{"n_kv_head": 2, "rope_base": 10000.0, "init_std_down": 0.0, "lr": 0.00111, "beta2": 0.99, "schedule": "wsd", "doc_mask": true}
Each number is 128 + 24 x the weight over the matrix's rms, rounded and kept within 0 to 255. Layers, rows and columns count from 0.

# layer 13 MLP up, 512x128, rms 0.111, rows 165-177, columns 0-127
[[128 124 141 166 146  92 141 139 126 118 108 158 146 155 118 119 122 146 123 182  88 111 126 123 100 141 127 115 139 112 151 137 113 121  78  84 115 128  89 122 142 105 162 217 138 135 121  79 137 120 106 111 130 162 180  99  80 174 140 120 108 122 112 142 131  99 160 148 143 141 172  96 118 133 156 145 105 140 137 111 133 147 132 144 118 122  90 142 119 145 127 153 160 131 130 118 131 126 102 118 142 140 163 104 142 105 112 136 128 124 115 163 123 126 177 142 132 112 136 150  94 127 106 117 137 133 118 133]
 [162 128 165 172 113 120  88 155 116  85 111 109  84 167 105  91 114 118 160 139 145  85 172 124 145 112 146 121 128 133 140 155 119 164 126  90 140 128 123 102 134 125 117 125 140  96 142 112 148 126 141 103 160 154 123  95 126 109 156 144 138 109  88 141 157  98 124 139 163  83 116  91 112 120 142 109 141 106 168 172 140 134 141 121 112 119 140 120 146 118  74 158 120 108 127 143 113 165 136 121 114 104  94 134 111 122 123 162 163 127 175 143 105 136 127 108 141 108 139 157 131 146  80 136  75 117  97 157]
 [113 101 140 119 148 137 108  81 142 128 103  97 157 125 112 138 105 124 137 115 121 185 108 141 111 126 121  98 166 120 111 159 113 120 110  87 124  97  90 164 115 135  96 116 136 133 176 153 106 117 117 137 130 142 156 159 130 123 132 120 148 129 139 135 115 123 113 130 149 133 145 138 126 173 112 100 141 133 144 123 130 191 117 151 153 127 168 125  96 113 163 109 119  96 126 106 110  91 130 108 154 106 173 143 128 157 103 136 135 128 144 159 122 100 114 146 151 128 118 148 123 147  84 117 143  99 133  96]
 [166 159 158 172 120 115 120 107 152 142 138 118 125 118  81  74 135 184 117 132 147 145 130 125 114 159 145 153  96 152 142 149 156 123 150 137 175 140 123 103 198 147  93 146 149  94 119 142 142 117 116 131 121 121 161 105 102 104 100 140 168 148 112 104 117  81 103 161 166 145 139 103 103 141 102  82 126 144 146 109 132 159 123 112 118  83 125 154 150 133  81 152 139 161 136 149 134 110 122 103 104  84 101 162 108 133 126 108 146 114 121 158 127  63 174 114  97 119 160 137  91 140 129 112 131 149 134 122]
 [103 107 166 141 115 115 113  96  97 127 123 104 137 136  68 107 148 106 135 105 122  94 104 143 145 122 149 147 136 113 120 128 123  85  90 109 145 135 116 139 142 106 177 184 135 100 160 160 133 140 143 134 131 160 159 119  90 115 163 108 124 121  89 101 123 101 132 157 121 139 105 125 139 152 121 150 180 123 131 145 130 114 176 123 111 151 151 121 109 158 119 139 117 125 111 145 100 117  71 123 138 155 145 119  91 140 125 121 115 143 132 151 103 105 119 108 152 121  99 139 169 125 128 140  86 158  91 134]
 [156 148 150 119 153 155 122 152 124 141 120  95 162 108 155 152 134 104 145 136 138 161 164 115  95 114 100  94 129 106 126 114 127  88 103 110  92 125 149 131 125  80 155 144 108 124  75 135  98 134  77 124 155 112 145 131 137 136 147 133 150 103 108 156 120  87 107 144 164 110 100 128 118 133 165  72 136 134 144 174 136 159 132 152 126 156 172 149 116 118 156 128 147 143  90 113 119 112 150 162 127 109 138  98 159  96 107 135 161 101  99 129 172 127 125 115 155  79 148 162 114 133  98 128 128 107 139 100]
 [140 109 117 188 123 131 123 149 126 102 148 123 120 120 133 154 160  80 158 145  65 109 141 143  84 108 123 143 158 139 139 116 121  95 125 121 161 134 104 143 168 160 104 169  64 121 118 133 150 149 118 104 127 162 143 135  92 109 116 189  86 118 103 161 148 107 120 136 153 102 135 151 111 116 125  92 136 143 171 128 162 126 142 123 110 143 134 188 118 132 120 124 131  85 109 136 135 157 156 127 143 118 116  89  97 138  98 132 137 130 165 164 101 106  97 131  99 159  94  99 128 131 142  49 150 147 157 147]
 [111 135 177 153 114 165 146 148 118 152 109  92  92 115 154  91 167 138 148 139 140 134 167 146 136 140 143 133 102 126 168 112 142 120 150 100 156 131 121 149 127 132  94 151 121  46 145 107 109 128 129 115 110 144 125 177 115  91 151 149 150 119 123 165 144 109 137  98 149 119 115  80 145 118 107 120 155 117  87 108 123 122 147 164 146 142 123 109 125  83 134 104 146 126 157 109 126 105 140 134  89 141 127 112 119 114  98  89 169 108 127 170 117 130 135  98 142 110  79 143 124 146 105 103 120 150 133 158]
 [130 100 140 142 124 110 103 108 137 145  81  78 148 125 122  83 142 125 143 160 133 153 128 134 102 107 122 170 128 125 156 146 125 115 106 129 122  74 122 150 131 150  81 142  97 111 152 132 165  90 164 109 114 123 134 130 111 124 126 138 187 140 134  82 125 122 112 139 158 182 138 119 152 179 106 100 153 128 135 105 141 125 153 147 117  86 160 142 104 116  71 108 130  96 130 156  95 131 164 150 138 165 141 145 119 137 105  80  81 122 118 161 118 118 108  86 119 142 107 173 103 196 119 116 122 148 112  75]
 [100 105 172 158 138 135 119 177 117 100 130  82 108  99 120 128 164 117 168 118 101 205 120 128  94  90 135 110 110 125 109 208 133 132 110 123 106 127 111 134 146 115 117 186 152 126 132  93 140 128  96 122 120 132 150 169 107  81 160 175 110 135 104 147 185 145 142 163 120 111 122  84 125 173 124 152 129 156 139  86 122 121 101 169 146 133 142 128 112 127 114 129 164  97 114 107 133 117  97 135 148 133  97 128 121 168 108 113 130 123 107 144 140 140 146 138 119  98 156 125 105 151  72 104 147 151 102 150]
 [113 100 158 149 181 138 127 122  88 148 169 145 153 155 121 160 141  94 136 102 160 132 141  97 118 126 122 106 126  94 109 125 110  98 140 161 139 126 137  94 157 149 123 175 107 138  90 104 114 113 136  79 115 172 173 125 115  84 151  96 139 130 130 143 132 132 152 139 153 126  99  87 105 131 127 116 127 181 111 125 122 169 111 119 144 114 137 150 128 143  88 123 103 130 106 182 104 106 153 137 104  90 152 118 123 145 122 101 134 130 113 101 136 142 125 126 125 101 143 102 138 144 159 118 119 144 142  75]
 [125 119 134 126 124 148 111 134 130 125 156 149 137 164 136 133 135 190 144  87  97 152 148 125 138 118 142  97 130 147 158 123 154 143 115 106 157 156 104 175 118 112 141  99 103 132 127 119 128  77 124 115 137 123 131 136 158 145 164 141 153 129 129 166 126 113 110 176 141 117 153 109 188 136  90 121 150 144 123  91 112  99 163 127  84 146 122 118  83 110 108 109 123 125 139 132 153 104 117 136 126 134 154  77 104 120 125  93 135 132  94 120 115  99 152 130 104 127 116 142 148  95 114 127 115 148 133  95]
 [109 139 139 150 140 129 124 156 108 170 145 166 179 120 116  95  82 130 133 170 158 121 103 139 115 172 138 198 120 142 162  97 104  68 146 100 135 152 126 126 109 115  90 129 130 135 126  98 126 140 128  95 166 124 100 110 145 123 104 122 125 120  96 127 132 138 158 177 108 123  84 149 105 140 116  76 136  94 153 137 151 141 174 137 100  95 139 186 102 123 116 113 144 100 113 143 149 118 148 126 119  92 150 171 124 115  95 121 155  90 152 129 122 132 121 108 148 143  84 114  98 100 118 118 119 114 124 103]]
# layer 13 MLP down (transposed), 512x128, rms 0.111, rows 165-176, columns 0-127
[[126 142  58 101 138 177 163 121  82 102 145  92 122 132 133 147 143 108 241 106 143 125 110 141  94 128 120 141 149 142 130 125 155 111 123 142 122 142 147 145 121 118 147 118 122 135 129 161 114 145 163  83 112  94  98 138 170 115 102 141 123 160 105 129 119 120 121 128 129 121 133 109 145 137 142 118 102 118 124 116 124 121 117 152 159 138 166 131 126 109  84 143 106 122 128 143 134 146 142 149 105 123  77 128 121 129 168 138 122 107 139 134 125 160 124 111 143 122  80 128 150 110 150 122 118 109 144 101]
 [165 102 113 133 122 125 158 105 129 164 114 128 180 172 136 109 117 142 129 127 137 119 119 160 125 143 107 148 129 202 122 109  98 150 107  98 113 105 131 120 126 165 156 115 125 141 123 130 121 136 134 125 122  99  79  61 135 119 111 147 162 111 123 104 144 172 134 119 127 147 120 151  94  98 160 113 169 112 150 141 143 155 152 149  89 130 105 165 126  73 112 126 159 142 113 119  96 104 148  96 107 119  91 120  98 108 113 151 111  97 136  80 124 144 133 101 129 116 151 154 132 140 128 135 166 123 189 140]
 [146 135 113 130 124  98 169 155 112 136 143 135 119 144 141 122 164 157 121 131 121 102 132 104  82 126 131 180  99 151 107 131  93 141 138 160 106 152 139 110 147 153 139 132 124 129  78 146 132 142 158 125 136 126 128  99 132 129 159 121 111 117  92 152 102 143 152 122 126 131 131 129  90 129 150 136 128 152 119 121 113  92 109 122  91 133  87 153 129 152  95 128 137 101 119 129 118 168 117 137 116 164 123 133  61 124 132  89 130 106 145 111 133 120 139 134 102 102 163 112 126 126 150 144 127 137 133 132]
 [108 127 140 102 145 136 161 136 116 116 163 187 131 158 132 121  94 100 253  91 142 153 134 165 149 113 172 135 150 106 105 130 123 119  98 124 106 140 138 113 106  83 198 135 141 130 118 115 128  99 122 115 119 133  81 115  91 144 135 165 112  96 110 124  83 111 147 101  95 170 112 145 145 171 140 161 167 137  77 106 143 123 118 109  74 159 103 120 104  96 164 127 113 129 107 111 128  94 137 133 132 111 102  96 134 123 122 122 140 131 162 124 124 127 154 155 123 144  99 151 161 128 156 142 154 163 123 139]
 [116 115 119 168 138 111  85 112 136 135  94 128 155 106 113 165 127 152  99 158  94 138 179 132 100 115 136 108 135 134 140 150 127 119 188 164 133 119 147 156 120 130 117 144 151 179 106 155 118 121  99 108 106 148 117 100 101 109 106 157 149 155 133 125 140 120 112 128 160 128 112 124 109 141 111  96 105  98 102 111 139 144 128 139 163 146 113 142 138 155 112 132 104 149 104 164  97 120 123 149 128  88 143 116 125 130 127 131 139 137  94 158 138 124 114 109 147 138 137  95 130 116 141  85 132 114 126  91]
 [114 119 157 158 117 123 153 109 161 146 141 114 119 157 140 145  90 116 142 122 129 148 129 110 130 142 109 177  95 136 183 111  88 105 149  68 145 173 105 123 120 144 122 140  92  92 157 158 118 153 113 137 118 119 140 165  94 137  95 170 112 150 192 104 130 131 116 107  92 130 137 101 126 120 119 133  97 168 157  99 157  90 118 108 132  69 144  98 132 133 102  90 161 136 135 113 136  93 129 131 110 147  84 126 117 146 115 128 107 183 129 134 105 119 135  87 164 149 110 139 129 147 176 142 118 142 119 145]
 [139 102 130 109 117 110 151 129 156 107 127  97 155 130 148  99  95 137 147 118 127 173 149 174 125 163 135 139 153 141 126 135  77 140 138 117 119  92  92  99 115 102 126 113 206 128 120 110  96 136 149 125 125 115 103 146 150  93 154 141 105 125  76 147  94 132 147 125 134 131 113 148 147 133 115 187 130 127 111 157 129  78 102 130 143 109  98  86 150 124 170 141 142  88 115 107 111 134 104 151 135 129 139 128 137 170 140 148 137 106 143 124 142 127 149 172  95  79  64 120 146 128  92 119 142 143 175 158]
 [137 121 108 162 153 112  57 181 163 127  59 145 108 128 118 103 125 167 131 148  84 155 122 142 121 130 123  95 170 162 136 130 175 112 147 129 134 150 148  97 115 112 115 122 148  83 157 139 143  87  92  94 148 132 128 125 119 123 149 170 113 154 120 132 110 122 120 134 117 179 115 156  69  93 168 102 122 117 122 136 154 164 163  91 130 115 130 114 172 165 142 156 132 131 157 149 139 119  97 181 133 104  83 121 128  88 127 133 118 162 127 149 166 135 109  86 136 123 124 141 135  78 132 103  83 128 107 138]
 [146 111 168 119 158 125 111 143 156 131 138 111 171 158 108 116 112 124 118 129 123 143 127 141  39 140 107 150 147 124 114 109  97 116 115 143 121 154 122 178 117 123 120 120  98 118 133 122 130  77 166 151 126 117 141 114 139  82 107 110 115 145 124  93 155  98 104 151 170  95 149 166 101  70 123 107 180 161 118 127 157 173 123 122 151  91 126  96 121  78 116  96 125 114 170 109 143 131 147  70 132 160 168 155 132  77 110 133 138 115 113 200 118  71 130 121 165 126 150 153 137 187  84 127 144  78 186 164]
 [144 157  93  74 103  99 129 121 125 109 113 106 124  96 100 127 143 135  82 129 128 118 104 148  91 142 136  65 146 131 129 125 151 116 100 112 158 124 124 150 119 159 112  97 136 145 142 168 114 140 108 134 100  96 127 139 128 118 111  86 164 157 137 131 147 158 110 179 129 136  71 145 135 156 134 137 134 167 130 154 147 129 174 127 134 150 107 139 123 147 169 139 139 127 173 109 153 109  95 108 145  84 194 127 166 120 124 157 147  90 125  76 103 119  83 134 140 121 181 139  86 173 115 130 104 152 143  94]
 [147 136 155 118 118 124 101 142 142 139 121 106 102 119 123 134 162 161  45 156 126 144 124 141 164 126 120 149 107 129 131 155 147 142 119 111 134 119 115 135 119 128  92 116 102 124 160 115 136 122 122 140 122 111 101 127  92 133  73 173 112  84 111  91 177 142 107 141 136  98 142 141 141 125 119 135  99 115 149 144 128 104 138 113 131 155 128 119 108 115 167 138 138 149 129  71 131 132 100 128 127 182 163 131 134 121 126 136 135 104 126 148  98  94 129 142 110 143 155 134 109 176 113 121 156 145 136 141]
 [101 164 125 142 104 133 120 123 116 115 142 108 145 138  97 149 130 134  94 162 121 179 132 155 106 135 107 149 160 146 149 157 133 108 140 149  94  97 152 100 129 138 126 157 122  94 136 134  94 168 150 103 104 137 125 137 127 121 117 120 147 131 107 100 169 122 148 114 114 130 149 132  58 122 147 148 138 108 141 134  92 112 123 148 147  93 137 112 121 148 121 153 109 128 133 135 114 146  69 111 146 141 110 165 109 115 137 131 113 137 146 163 106 147 116 133 146 105 151 121 111  97 116 104 171 133 172 142]]